config = dict(
    init_std_down=0.00335,
    beta1=0.95,
    train_tokens=319000000,
)
Each number is 500 + 25 x the weight over its row's rms, rounded and kept within 0 to 999. Layers, rows and columns count from 0. Numbers have three digits each. The size before them is the row's rms in percent of the matrix's.

# gate: layer 5 MLP gate, 704x256, rms 0.192, rows 31-48, columns 0-255
# up: layer 5 MLP up, 704x256, rms 0.2, rows 31-48, columns 0-255
# down: layer 5 MLP down (transposed), 704x256, rms 0.186, rows 31-48, columns 0-255
gate31 095:521522492495506494495504519489528544490488520520518488491518543497488558499474501518535543511538507463459485545466540525454513505483538516472530502514532503501506490498475504526471504474489509476564556523473504508486479476479474490530558514490501494508513493538486503517486493481509533539519503492487530502488545506511504538467506424522473528510502503524446502506481473503427515488454517490496504468521491500463498486484474559524481443511469490521548528502545510482483501509517513515483500495495462478476496510520483499492462513490483469534525487446492508472493545492477525522527514468537485510467502480535526518469511523516526476520559512480541455530553473525532509483486526489492507482514516505460501482499502487502463484500535518489491499471515494502468439499482507
up31 097:483505514502494493521535491505473506473514484477465517467461503488443509505491514503525536516534489477479503511472498478472497465492476529460519483477454508505476546436536516515549518465484516469566504489503536481491509509525484523474525458502428524500521508464482498505494484561476482490493492528483526521467459465498498498505509542521523546495504501520500526556494495526464532487530496493482528494470516489511518505473499477500510495538494531464518491537510530507483531473499503493497473510475488477520483503542523493441552502508487570547531502506545486500490489496493534499540489510522520520499479455478524486490496543513478501491510439522500465450510505522469500499497522442500504476500508528513529482525521483508470523506489485529490497524516452508476460502473554
down31 095:511479529487480516508476516488530454490500507499500459499480507520532493478509508486541465500531542525512510504506485466477515477457512480490481467527496479486539454482516534531501502491490490520487467520514524480542511519504505569510476505531537535475570457510472510469512506520531559490492515485497485463478543476515494521505514514500528501554530490472497519501508460473501511456484456479491482516485510501476513476527459531535507511517504489470539479472503444517464515490447490513484455520513460465511490514476495470463493502548581495545525469512488480561543484515498502530478487505513512517507517519507496484483547485506478496497514491476503470565480491534481483480468511492503510470494521508492466509521486518410504512497493487508520532508470504493496491506491476
gate32 107:512497462516492494493489485501516516529499476499480512476518511498496553460498472510480540532534463486526481507469556475499530466487487539489465502504516458484501559525524500506502512524524498487506482516523488460471502529509501512499505498471531482517453546460474438511474471458519464460468476472519505442513480503487525488505541539485490498528488538510494537472531483485520484532502496518526516507484496543540505499502470499503506527521512462473466487491511517519525531538541457489476513493481506502550459471519482476499502506486481549534542550474481509518468519465513482515468484470481469490557489544491461525502505513527481473464539521504439454483496505495516523551509521455496514503483549485478512539517463522499489499476511491483492529486508460484498484502492473
up32 102:481492506512511512529527424512481498455487503477511490541469475471498497468476523487492480529420509509470498520503512528474507479521459505496545477494497501527488480489471518456475485514492504501530529512498507477491493534506507517500515446478491513542486517503480507456513515489481545485501516515499501512448499466435455437533453502515500485478508456470543509535461476497484495496496503492509495478485473483496496500507561481499471517521547477511517465520509491473520498503480531493537473481521510511461480483483514495418518520527535511504490473537526457467510469519451534537479493501490478476491567523523484521470506509450520523496522443454498484499492474481491478472523511511487522510519491493500462514467486449462506503490497496540517475511493521483511499502515494
down32 102:492518514481497537523477511510506501486507486480473538480481519446548516501535533473505480505430509511486524489527463521491484522546507470515504467530521488515533495461491520504533513503474506494549479477526491463469470487484455501490510493516521464548563510505488528460512510501464513504500544542506519511462535545487464484521485469527488511495494500487497475484519507500498521474491478492449487483535522457483492524512518495481479514499515528535450487524488474542496516474535524543508506482499485471489501514478504486489519497507543510538464452544474521489431483489541489503543513503506478549509514418470504492510492516460509474496490523503517545504549472500507468492489496517493502497516515456487500522445524497483471496533480528513488492513498506521522491526440542
gate33 103:470446523489442511496563512508459513520527490509491497536519468393475523496503528504578468509487552505510486518510554506527498496519520482473547484489497490484485512506492473539465513510456520512514512508476496459507501526466465519479493475490461507499500521510470510485510486479498553474517518522508481520486497486518506493501516511547546525479504458494509518503470507468495483509484513496514482459509508525492487507497506513469474493557523506552473476489466513490489494491460522507511462506496543464523536517435501493495467461531477485510497513467513519487521516486466512528488516502484501485498484489451452530503504413519487539507552473482479498506485505508534491491522459489509512458502487483530470529497516533485509507514462484506511519514506529478506490485479477
up33 096:518433526485472516510488494467493495463559478483482531482487495513502527483498499498514494498532502465501515502489497477472487536504470487447519465487463545467512477519506507501512501461496495516467449490501544457491497540534495457477498519501490440499475524470483524491523530520480541519496470481531520517483500487501511465480485480472497525452494491477492493536496495534487501507500536464474480496469502502484498502467471508510508515477504485519498469528503516538447489506483523490541474489480514567500493505447540503481527495448454539488528524490453501528470493513500529528497488507503475480480469494438500516506463507496500508518480516460515449491524431442524475514486504494507461498491462502537523514465481517506503488480516482471440543512487479504544505500524549
down33 097:491475482470476521501440534481487491554469526501523462482520510518525483468521495492488505500497504479519509508526498483515537500510514542549478516456474475482465503491503463511489477567539451495461492483463536518510510485459489486490491524536462488524453517472461528493495490508510514518464520515489511510486482484472491509505514508473501448518511528522478476520510531517494481519476490471502503536481483484517550477482523517492500519488465494494466504493520542498486526482502496567495536487518528577520512497519459503524476469462502487484501531473448460481511524479497443487541490471504439474483486544532525472534464516490498518490464521522460488502529490510499515504496534532463497574475507503511508542520530459480505510521470481498494516511526497534499532518511515
gate34 100:488491511498453531516531496545524493514500480500489493528470562426482497482494499509482496529501497508477541517496480486523499515537500465512531521509492452541487487537479486457509513546505520445508541434498520483516496504448491483518463475458463522481479507500518538483479508523525465525483486464542491478500519511466503490504453516535520477451521533540503483501510476512497485446454483494510521508506497559547549483457500512553495481477514519530517491519496503543517464506481469537514487505496496531495479478475522508452473515520452495539499478522521498543476483539544479516516509500488463499502485461505449478479527512502496467474504484517524507466527526522499488474497495475480532480496479468512517480499529505471490521485463492513508469483481525473518520516531487
up34 088:469484491492487484506508528472468504505493531471528559522484489481446490542529473462478491458516515577589486492532500540544447488458489476491522505492502476532484527485514548537501511518509519526492528522541433507478535479487503523521531493481546508514498489524515482483504522478510485477518500503550521508485507481537541480483471512533513456507510482502512498472502452498500526482479519504501508460478515511461449476476498520451536489527499484488475549503469496539531483550519505525469507500477491529457495537546537531510491486445483524472520497530487484485485520514520508505441504517482477514490511490462509501531478496502516502516494508475498496507503524533502502509460529495497494509467479499539510516524491468488513524537520511458479505507524493530506502483534516
down34 098:497541468517489516513510503534502526488547454506495488485498513509505533503501506530496509484498481535469520465482478466480553400539491539505508529510524464520451494526502479477529500546491481465482462486500505497482465506498516479476509477471517491520463513493511487523458514500465525597462512492499458521464476516492500521526501533483497501478524492484523497525515540525486489474494522487526526497510508510504506503502508474520490505513557505501481480511533496478528495492491509547479488484511551474472473528490511488471462505564445505517452511513484454485489445488500477474536491448511448533522485500530497488510477506491487488494527484447497496459507543474420499488509534487520524476491499488468496467492515527486497501513471510515494496521469505468486503515507516
gate35 108:515481530506544490515529503470464497528538499496503493487473513519506493515483474467487469486512500514535488494470476505486545499507491455492459504502514501533492523534529487497485516527529512517486495465521485493488512519468534524525530524491467561531509489516507504559483520501481488542518493473488572536494515509514485436501482504507491491511507465510536435533504560459486481445521496512543500495477497496539536542517478474443530505480530508511510468492512524540484496503510514498494475476514526490448512484520505474501506492479509545514469484502507475454491453535502484548520499506537509523537451502474472496460505480520521477506479496513434487492536485512478514500520477497457480442518531530493526522490511498482500512544476505468484475434489496530520510502475527
up35 109:482501457502502529489528494506506474494521517469486488513444483501493491467501495530525526493528487487515504513494547522440488477504481484512497522503517497481509510495503514478512476546444512514492522495499492520540496498544497462474499464539475487465499505502512500543515524494503494515524491493419541480495507457521511496487531507529548492488494506509474544467526480488528485516521491485511532497506488498515436487501486489529499512520477483526538551515520473458484503493503536464476484486544480540500513511473475506493528487440483489481516463484509506536482459511510473479523554514466503487539491513476508495522552494525509506516482499487472509504519515431453461516471538487518478545469542498490519515461456478485512522495514497452481573505488438497527531535529485
down35 103:504456481518442515498503474537526465494531506506491558513498501478457491520463439460496468500491529502492487481475512496495513554531464484509520501523516510450467515469557515458512526506529523520501521498519448506475513521508494481487498476538544498529494498463499461459511497468490494501467465479529496469511522467493467500499509502468526545495511517503490505481454502486519530512527509504492490479497490478503480483489477464497525516504473509464518527517494471480527525464511484475518517516506467512500533453522506527498519519569486459511523469475504496514504510490461491455443487508514462437489476504458515522518497515512457505492472502523472510443507513487484451514474521498535546469470489444488464525466495491512491457479479503492483485476530454532523482491489520
gate36 093:465512509516498458495509490524494504467516506512490517538460465500474531520507506500492520519556477496512525511517563468507478474498482505491478501516526479493477549494501479530483508511500542485509522559516495483477466488535488566516527475470531497479481500528412529516506485523493533530586513510488524568495468507521516551511455490513494526512503495488542529514487478494438461471495494485527512523478515441506531517481538527514480507510525487512514492486485488478513556517512522491482510490512541511472494509531514493478551519483471443508513514463505499475499440492522512502511485514496482490468486533472510514506479513484502498476494508503478470493519486566499504513515546459526473494503493467544476483454518502487521507497473490516469497496464509475523508472510524
up36 095:480559487479514514491507519522503497456508451510489523475489513515526477485489508484478466469523478529523517516511465544526515522490499552504546502492526513544507492477488504503481495508496504480480510464524538499462542482462491430490482516583507505467479505460558546471506482514490529494496519517482515429461515483502503490526536502488560476492494469509529482515498522523497486503472488493545555522539477521517493474484529496484482525485499488459476536504500543474489481465492496512530502473509474473474555513481515541483429520492523484505509514536518524504504530521529472517488512459496496548550502478507494509492488493474517524517502483496516487504474518513510552494463480501509503528505508519502525557523522526481492504532507509499515480498492477546487448548496488
down36 093:467477579493519546528497489529496525468512501468493430466516460461464518490496537514485472484545516511506518503472521505536505520473496490501511499529495505531483514499540506460469544490543509475491510496495530497496523532466504452464505480486510475460508492486515522508527527480470509490476480520487506501491581488498472481483487469524553476508482477517534489501502486491519482513498570498512488495514509528485507489511552468507525513524499484490513492505547512475454500435514475499510510494513465483465528486480485540488456470536516468523535473516486484487436516533524498575470539502480488488557494519492491521485487527507489486502506516500501493487494504446502509469481474485460508567509512520499520510518493488516484527506493553467510531488470514497496505499514521
gate37 094:475483534512478483518476523468482528534466502466486458529501550477490549481485512527514526538491528497497482530442511508520474505478514512483485510535480456517534458479526503482454471507515524462534504493518491482491464555492510499523482501541472539461450510533497442520493520523502475535544484454545467510491525514489458477490492552494513477497498493472516519484486468501501498447505480520525466521513457514516486493517496495535432530506510494485501491493485528538453542477500491457468492478525512508508529557486501525487503501483505504528521502509484543522547502519493511541514509498502518494522463477491481448492513515499517504500534493497543503470552489517507488474512518480477511444496501469502488538498481521521498506529538528478460503497541521480448505479503485
up37 108:513469493465523563507529508536530515514470471484494515553474501492472474485488492440505499490477502527524500528508490574505522498504508547506506466526544491518518487497528447505501489499511482466503509477486489494517493489506510473490478538479450509505436483463492514500495477542474513466518489472487501504530453512460462488489460513474495461512532452480478474529504539516494494538550503515510453493505478490503492503530523507498496533486497513521480501469493506483501456509484462497478461506516501527500526485481480540546471471487493473543488483525500498494545485522498491492535473530508517493521520489498522457522540466493495536514483471546501460513514482521513486520490519506511462472516479462478469501504498486446512515486519462451444516506511526487562574514504507
down37 104:461469487503471494486470509519507502509472512441475508507550542511482499488501528458494455513489522525504476499470507533494480493497475528484512491507545509485525500499503501507489553498517505511502501498540460511495476499488521488506514475499502495472519475506515493499505479505534477456501466488490463468534517480480463500519456475478495447488494498485470451521490486510519494474456512524493464515484436543546502492526545462508475510485460528481534511490456566519483503470475485462507477465519449494520501536492453520518505457420517469450539488471504510464504506541509479514504478539465516461513526477471521486527518448498518507515462527514514489517482474516513506503524468515522536453501482482537521515473481497501513446526521457489510479466481518487526494527488501
gate38 107:492508485508468554467510523528559530511482534515521469493493527519463501567495526492516452473483500501507520517507495478502498505483519510454516451509534479531477465478526508494488518525546462507466497486495510495500511468521521493526502529515504511506492505470509520471474550440507498500526498515561501517511532530537506529482527525479483451468511505566490491552445520475501504515514491488524454513474512494470496510511496521493493485514484543516533543524503490461492530495515512495536494487494483537467525508446480488489472467499514513495467479497510540522489491534509467497529494495501503518472522504522513511454526507491506472528457474486489445507479456560449516492472478527490491537484547495462442475467545494502474489516520497535484501465464494486513496502499487
up38 100:499500505535477462495527515498460485504520539459516519491506492514508491484482471448565474449499538490548495490504469479477488454503487467497433496475543519477465502507481518528506489480478478489474488532475482527527522515487507526515485490471487488525500487506465508497515517585490503438490530451477482485474513503502523468502505510483528515508481486477499495466488484489498520501517514520477537521461516516516481517469534451483518454510541460501525519538517538501516504588483524513548432532466500489525511488499532534519515502516483477512516523475494523511480483495531481520506504504501519543504508536472504495509479460515520519500557490539529496545468552505514547512507511531508512478477484463484521468488487490507466515506483506516491547474516488491489498514520502
down38 093:512555494484511478506530515485465512481513449510525468468490514483506489516502484504502533490495466482498508474500512516477506671505496550505498519511478474481517512495508493485455481497528515492534499507485515525518528510495459478493507521505519496534491483506517491506499512518456516572512500488523455515497500512480517505553450468483493472505496491456491511479507505527489510504487532531544493489564460508525492478489510497463497499515514497521481490464469476516496502494510486547480513477475485469489475496508522491513502496463476511505473469504458448457491484518480515523505486507466477499482469499501507498492476485493517484511495497495519494447548510498512515524483518486526521527514499458524506548520464483517493512491490452466491510583451518493508494523508502
gate39 108:499483484493495510530506507517492483501478454490479479498531512477531487495522499437478478513545552494504485474500480519508500496467509485511500520496446489484478538468545505494438528439511461521471483493470504491510492497473501535515502535508492463534480502477481502471461485499451478498482498488528521518507533478501474502434458474495486531494466545490534527493512513491480447495527505486527514502483537498497508503493529517507501506534521526501510519497502484476536499475550484489519493463463511524566520498434515552515475515483478487486497503516563473508487498498507477491467502513494524494515475494446483509562488505503521447504487501540493466528491504512447464520551493489481517559511488528460541559498503520510536510518472478474500520496496530537530521487495487
up39 122:453511518430502498464545525504497494470517497545513522498416478501504482453513534498533514492491501511485504553543526491467509534480486489502502531508473489524473505485464467528541475509497497477504525492548517517536478511547526516510472463478497488456527457494481517502531543479519537495524513501491503490500525490540454472517521471528505444505449469476488467480497494512507543517491479470507504514511526521505492515470497470498498480534481489500508493519496499463481498521489502529507501492542503501475475502545509478451511499528481528504490514562474473523527530563482512481505492491500475536497503517495543518462512506491495534514495483491497497460513500459527494506477491498545446472513490482502505425483517454519486478489490559506496505502526481515495484556523529
down39 102:493467499477474526531529553503530505488516477498494521479472537487503503478506515471504549483509477505508496507493525463480525581538479527525505532491500529518515527497496541527521475462473502472523497485563473502508475474486505511458487507515440452488506507506492506489468504475481526573521488542520509507440474504497481540500513516521485499485446477496509489500490492533458518518524518455506472452506474520497503529481463460494507440510535463479493511558475485535510512526526533511545515498500506511507506496518505492470486537501495458487504485538451513519513497511510487506498514475546489519486519505541510535463462513510505502482453501483508509508474496506489507585485473464491481511526502489542508478492510481498469495456514559487515496525526482492518487534499476
gate40 101:492501484529532470481491498522485532517485508528499497491497472468449544531495501504455447502509522524532460509540476473496512475535501523534499537526492487563498533489495455484476478469524514489523520533523558502492461497484506483496528517558534524511480488513479491463510480511490504469507483487483514492527525467539494498501464497476486544500458488531516523481520510468497477550475541512526537459464561496513508518537510509494514475548509516503501486533532510555473537501521486499462494481470513488526515497476505504520495479507505476498520503482524482497506544521485520501529524508522493531465481520491488503506463488517488540563496594466515517487516476526486450458485460482499485487472531518495528511495498532522550509453501492512506511523472498489480472493464484
up40 095:504508478545496499535529460485527513464500492524540486517520485518520534486462470516489503508484481543563470516521484471490475464482498519555496503504501503493484554473522492477506481502497503498503497500485492494517528500535517457475494455512494500537514501515545517486519462518527523524486513516503476473526508499490488490484473474493510485485536501485542573541508447514521492479524453530473434466455446547498504496503482508541457504490545487491477514479492469476439480529511497506492513486530495494505517487508503490441501547503459566516480520475515546510477478499526509538489492505529486476520525484497466545542513518487528515523487511513485522537492498501496495503526521495473561499500462481494502484475478535528491492489539463476533487470490497494528513485465553
down40 100:490528461507500459442492477508469512519473530529518492522498456498451527459499578502494481493486483445534466503515492500500509521486509512497492498476511505498473522536540506509491538577532478503460468500487487547454508491501496453516522556500475513459483497491488519474497482515494482510485509499484516443512540542497520490490485507520499497501506530514480474487490454522507479442507506468489478529441495513537502506507457467504454498482450467551489498491529499486514490504494510500488527520494522527480497504513494532501492536520488471481493535441520536471530487487501490481487503493515500532491520494519519469471500521477490465524517508579510469516481497478454505548545479479493537485516519498457454471472517491479507481530489463506502509476514505476531526517512476
gate41 099:488492535505496462508501494540555539488505490496511476510494528490482492491487498500546516471517511545518554450470471528534465523520523558502431503489496501469488512494531542492538495506504486497544445548528514507485507491491532485523533516478496498475502512507521502498531512483497534466451501494524519502491461508494500518547515528501440516530531483523495473492481514476490461501504519502498494506505452530552495445550485490537490487507501493485433525485523451533479507492495504471498523462488511487496549502465529506510510495520507457495459522518469426459526532460480503508501493499504506511494449504531500486481475500504510496528516489523497498502513483507474494499497525481504470536502548567508500506520480535514494485501482492506518527516485485440484524496497439
up41 100:485479511495539482481532505536532488515456521523467514508513533489507506489480409505485500447451508526491513515485534558509488519527473507474542517463501470513452509488477497481510498498434498496507495520463484475521495536470482507523496434502523529498500473519486451538521508491470524469528527522508501499476491447508495468560490472513492526495492510493476504483458517471526480469489517530499501525524497479478478507504478507493513490518494496465481530537474488515437453506519565484540493473488490491526520490478509546513539504521493439502495519542492496521522512484500513531468565515473489458489474461493481480478507499516500532543494496508515528517504497517491457484493471502510566475552501476477521503502507502521482500508478538486493517521500512473507499536517504
down41 101:480516507449524513527519447501489538483518499489481508519548508472498485483499500522552489468471524518523517503497508525504524460490516494460450523465496510517573491502490483516501490470510515511507524477500492459482497475493513531483530518497501473485465541541511525493513536496495488590484502507546535515488513535464520541511449485480492506550481497502527486544536528458485527478521505481482497490494495512466468518548492444498532488486575472496503522508497505443457481503487506519498525492467507481465536470483533545516457521497495472507499523482506508481503522469469486480501470506506507501528494499509498499497477497446508531498522503508490506471508527503505490486546463527517521479494503447574469514485458501507509510520550488518505503500473548483495484539523510
gate42 092:468489538469501568502503483493498507500488539504516484470497503544522550510486515499488567501507514476475476449494524535484484545502439505465494494497528523497494509485504497455459512517462507500456511521524472544486500476525471535477513504499544500504512476499552516504563523504465506482495489537505468489476464529501485502481558492458553502498465506474490472486525511494468533486457498499512475490503476529486487485473473469508460488450494506489499509453510447487495494512498481473506509479510496468531503502501531548440484512522480484454449530520487446550497515526469456479513531519497483476457519482522515518520506501462487491500476466495496507492480529480493497494502529444462483484481492468490465524487495513550490493461493494475535498477500498473497502492486527
up42 107:502500520503525541484494496509470502484509495460478541528527472547511542521505511503441524526556478519508447455474462497514519477516519493530505481524515565499498502459490516490506505537515494473472490532485504501480492497484509540491493500468516492528452447525548512518521545510486503537510474544530465500510445526510449523497472547477534505488483474492495507507533468532481498483466508479487501498486473464504512508497475522490512553479446509480487493496506475459470510477493519495480536501481530510502504486500492480490516520482503486484490514445519501496510551494472506500507483481469495476487519565565502483518492488519546485499467510514474519485497482520553458495512525503502498481551465473532476491500452547521537482477477470499511500499537555491496513494519455
down42 103:505487521493495483506511550495447433482479492541484507512518497457485531493477499471488482529522523531506503471516496503476506450492509515461509453520473488514515501493516509500503515493540471448455494490451484461493484511534468484496518488504494525513485495488496542523489479533509464505485494525484514514518529496476446516532514517462525536522487457521516465535496486444521490503506486491509473461513528488482510483507547485493493504456464482470472502496466507490492531495477490509492479468539510487487464482531481443522520554501464488507511456511503499519498513517521498516507480480537520462486527503458471441489463482479519481524535540499510507447468462529501504488528516467481502554493463482554509538493476498547526483472528525563539468514503518491488524474525492
gate43 104:475477482485471486477525501477508488564539480538482540486452480554503481485494537510532477460520489505509481497495521508456530453501472480504464505552551493493516525506515525537515505534523508481520505494510493540489482495508475458507498522512499483510517527499523532522512471509511486433491521463481505489521487509517461494472480456464489501501495474511507469498530497443478469468507551503511457500476486458534553527515471490495535466515525521510497500538515539465515491497545487475504493473501522488501492535498521519528462501462489501506518520447484466443510487511484489500507505561479487499574453532463505489468481502521490509510456491479506472461499469532488496496509473525474488506471464508474483526484485537486573473500481488477518512488483501510504524498494513
up43 107:509529516496495503504471495503504486522502516481529528519475505499438506515482521544508516467518522511529471478532559454500549497511485515510481500540516466537526519487504488468487501488495534477504512435510509528502501536586488492491525482535495478445500534517532523526526479461492466539491460524476510482471517501520497502469493484466490497497555497533468504489525504501442446476471487490539498510494483481483508491483425495527463513522530506499526499555513525498493483531505491482500513571509491536478528504534515519498475464470497506495502515503491507500491483544484514502481523507515510541494489481440486479454504482487517543518482525513468491545526536468492475452521545523504506494518502498468527483474459483513488499546509493515523502511474444497499522491518502
down43 097:518504493486474528524498439523505489532472498470501546513493504509488501453493484487509494485487504474493514470505528460484522405454490496484475531498546475535525475489496498465521492512532524527476520479530467533477517487486478495488507512493484528517462504479502500484478514497504490489501524503492490512551503449488512506521465465517496500482480512519488488555507503477480536536526498514520483490500482555476461474555485453483504478472490468495544495529478509475487496498494479447538479533510495494463549526484518476459482552497462481501494508514462495520480483513466518504495528551527485518537516513520506483498498501535527507481499530534480449547454490519457522479473515513529486489503493481550486482515492474459521507487576511470527486479549514499535520511514466
gate44 096:563472503525464523497494508504491516489496451467502482500464509489498498510559480493517475533551541511474511508447499491542471561500520508513506483477516483498505493516490486501481528453477490488502505526470503481532479462484444506497522495524504536494512520511511474495496478519507526499503522475545478504479485513471450511475468505492538523485500484525505467499471512492474528509507459499465534488522512509518550503484487494489502493576495489493488463504446505506501528502485498463501482477447491505507552488471489498514501496497525526549503529474512555495513503541496499524551499522492467463474486526485524520513547504449515502498471511472515451447497481519482461525496479498443519540499486466481510496533478479501501438535524490481530529507491477492480451564492484
up44 095:533519534542510492462467535490430501522509529560463481518491510476542515541495466541515511495481524497492505490513508466474507485504479481507516513518483509512501501488474479516438488508509509506525527493515497481521466497528460548524475506520508483523516426449526519587524525521468539458505497511486524514496522521468486492505467501491489480511424499481512504494556516516508488504499519490504480473528492503516532480509505467446494521520481459481508481494498498451527526499456487499476552528508542492513479488517518543505486528463512498517517531501461481518491506514477442491461505563507481545514486478503507450489473495558509501511472534506488487501509483544502512478495505512483483502476469476537498505479499518521524542501520479468489494507532502489504490502539520
down44 095:520494513471501489523440530511501496538546536503483530492533442503525530482477517483530504487475495532491488497501498496540462531517498480475490500503475476490533462512479525511449462526508460501520514531543513518479498510493484537516531485484505471499475482485524518557473517561490458498503466483519496474501504502502478453503477501508473458531483466487485472477512516496475495527490538531499510531487495484518513504506508481513498519484464529523498544478531517478506447455475536541513508477500492517526493460500496517454521524439488517485489495495486490502522489470464513526482495491485494512449509463504513449516510535509502503512462445512484508532510538480511460465548482490483473572524512518506492465463493492479491534486565461487467500500493493494514496508554443
gate45 097:476507498504498506458496512525512480457460504508502517451494514519466508481502525536470485493487488495533491499477502479482445456470536497503513496507500457526541458536487498534544460447508531535517492514467529516522490486489485464481502498517502468507449487460478488508485544497456532531456515514493491498523503466473500466476472512543509470495498507489491487483501541493504475508523487509472495498525476506540523473497494514526532545464520452510516554500516514480479475460481496494495460522529475486523529495527537533525484505490458485532498474461516534523506549479483539523505532552500478471509511498530499542523511530490519517522504561514492495522475459511480517517493461499510460529464505462468500498509521485504517553485503487531487416536513492463488508468513498
up45 098:536510541498485531496436524510497506488491500442483486515510517491507479506505496550520487469476522470481455496542523471501515479462537441488468512488460538546520503479524567494500477451472506469483526532510474470452495478473486525515535500498513485508528525490518500507492545481494515515472492450489463505482489478463514463491500475473450467529510472494499532466515552493476495526509461473473500512498471490492487462494530531527503499496503494566487516511512495497527485538464516458500491549543467474510481488530498461529510497473504456504505486497502532485474481511487516492509510527499498515492490543488520505485509511514538532477506511476529493467511498522503551460496514480485505490511496484470514516523569507467528456484475447470490470465488488480517524492551516
down45 098:538459495485504438505490496496480491535470480455544530515505498467514475498508506482452522459505529519512478466505501492522501547499514491533494519464489487484513483461487473488498476509478442493472503493482497514515511529490496530515449526492504503496515514484489481494484505522483509486464527450494472499494472488505487500533502487498549487503457450490506557505486488548460473526490503465495545522474487518519473490493479499514472503508472532511537425479528485524542544527483506492520514537498493497430515484502437493524513547539493526456502488483511506509487513526498495499456486512491498463483513472502484489463522509490543493541521530476511543522528489457532507537517488471495480460543522494502557475506513536468483453493481491459465498507487477498471546488492532
gate46 100:509544531532527527505511517466483468508542475497501501523442509493489517530509503469454480483529532512502485501437493519517482484511510457511482504527468513507485464474483495480542470494499513497490446468534517454514506511512452531477511482504557459515508493505557520509502513502486441480491516528520552512449463455474473514504486502486483480483508488504500480501536502519470476563509549468526536485504503503505497435530512505494510475506521546505478508478508472473493487488498509499488507482521510522546512498508514525476508460538509533518486522475511544498529520482539509495489504479482504457458494477485489508485491478464546481558548505476467537513513554510553466491480485501476486528452461481505495499534473519509496507487534512490492523457514495492499482501459515
up46 108:482490518484529475533479471528490486494513483491486531494495522503523505534512516497565547527491464508538456538514492519492466418539491540513502505553482471505510442504511475484485496534510495479481464479525516465530461531496538525488475521470521523462507473532519488506526443510469508525504509523499484464534467496487454509512484512480491486483540486503455485493490486506504507531508536458490467507472537504510512503519488486503529499524456499478481463506458468502485515503521514491462481499525497519498514510459508477511464468509482508516550512478487542464469488510521503536480484503483502471508509476497525549502497510496530505437495488495494512516535512555502483518498511438503498521521505499494499477473448480500511451508521550552444464529470534478513475510522506
down46 104:467518503497504488469485550529511467500535502482489465494490526498497506481498458489477503533496523566494526453497510508515475512496497482470502511550490504513469492512452565484464477534534489521468485455473518503456465489501555486497476541466523544502511439541487490500553550509510513504477483465500517512514521495492517492532515489449502519477499446484517491502510511505502527503508516525483514513489530507522469507492515477475505503535468509496527530492517525491492494506472505528487499486512516458566489448536488483455515471518443495507510520462509478477469481466513484509508474528516529517523504446509495489527515484497534473556480494496502550516512557499510513550476499496506497456508519468438466464512530505542512477517485528509483481465513510503494478484481478
gate47 099:518481515488480494492460503541490548499475512507531489487477498540517492510475512517562491552474476469541505484445479501442529466486472518512485450505529513512488495527505501571477472518533494481529535499487516470484493534496457519562496484475450492492491533526482487522510504507482529474471491490453455537520490534492513545480509501501506503522478478499468535487517511445492478477510474483518529515571488498473454523498540513522548504519479481508509497519515525501480521517486469491514503497522475441503503483457468479471524510463505509482489482483528514500528520522501450520505514453523542499520506504516526474489488508506512505519500472498486532484502535484484444477481467486486509492548538523509504489486490509497482529464468496469495500485514535497571508543525503
up47 095:484505512518508510503531489472508505469498513516507540504508528526457528515488572486477498495506498494526476518515485549534523508462492540489531487479526520484511515442554526521497482562564490527559489531499456530462523477500467490478522532541517527490537514513489463480521508513478510463466504492498518497517466525494503542513515499496491486487500522524488516494501528446524492504508497481482493471473524505487493481487483511484478515490512548502504515486507532529521525484550508501502528479476466467470480516458482523466523502492504513501516483485494538496486506523496495458478513511539512472481507447509566484528467456480482515535483510522495453449487486488476493540494487477497466464476538528452471506529544505564497529532514487487483502527458525491456515477467488
down47 099:506498497461511514513524507478489537506456493516457483472476532493520500488480494493529515528511487523471530511514519501493439426474492470536493487500484476506486473484495473466499530549462453467490539472543508539505487478529521493520482533522482460474479460478534497499517521540460518535486471490459514451530479490492511494487488515506485498496460504493486540543480489505440491487495484506545530447509459493553526461495497520479512465499512474490504500510532507516496511466515539490487534463503509530516486486471494476486519472525515465488472498495471510491534498530501457509530497478504497515529511560501472457497517532510535473472501495503467480558511467488552517500466494482515495503488530477562501510440512468476504511461469506482488493535490490464502501520529524
gate48 099:498430542452481581503465495517487486486467493503507550511540517489527474471506502502465454506475496519509495521522505514490482498501424476487504478495532474498458489466524479524534499467468481523509449477478475511504471511530492499512510489491524468531501513550511484522528504467479509526473473463532535489546485508539499510476474497510466474525494483536509487519482501452495506513492503494492530481484468537528509488516528524464458512445536520488491490496453535474536469533495430515512474506491529521485506461505495531514468549500497513518491469482474515535521459529526505474494483493496564498499465489474465471510494496500525531509503540474486521485471466519469520503548538512507474501506492510483487489509528502539532481498450490496497513482472490489491489486490530
up48 091:497559499465476490474460480537451511487517534500512484489528507507509519477503532482494493503489504475487493466464497525543503523533512503477475493482528483487475475546520515526488501495510480529510496487492461515505493462468498518504515535500482488488474523503500454487494541441459469494512544486474522466486495558505494516496439505482496510445490517515493488497477493458483469501505476499492526504522496514494505500531496519475456516516495511460539493482550542538494487489549467511494511469480490516503459481475569517517523490520518488507501518505453470517461504461458561516519500494504500507499468482492482455462458496537522495490506492473494485504458529479532473515512505555466497500526496503512488519495529569469493505561519520524563523487493528489539550500533496
down48 094:513536508499487502431502517540485484469531524480497449467499488485537559447525493483503507509519518524514489521503488549498519525466428498503509492504477475503514523486494527516452478498479515486490528474499522530439526543509481485476485517539502485511512458554488515549527487495469482489516486488507463484479554491456490483509506485479510502463515477488472495523496484568531486525489478494497521506548522472476470474549507506539475523497498505487495487490494562520540528514504478465534513493510488508509486513494479496505507528518517509438517529486493476513513514500534453522516445528483495477473490490511476434509526530444517534509552486486500470509492527515469516491521495510498528537492508495516480515538541509512483491492489459523517502471483494501456498493541520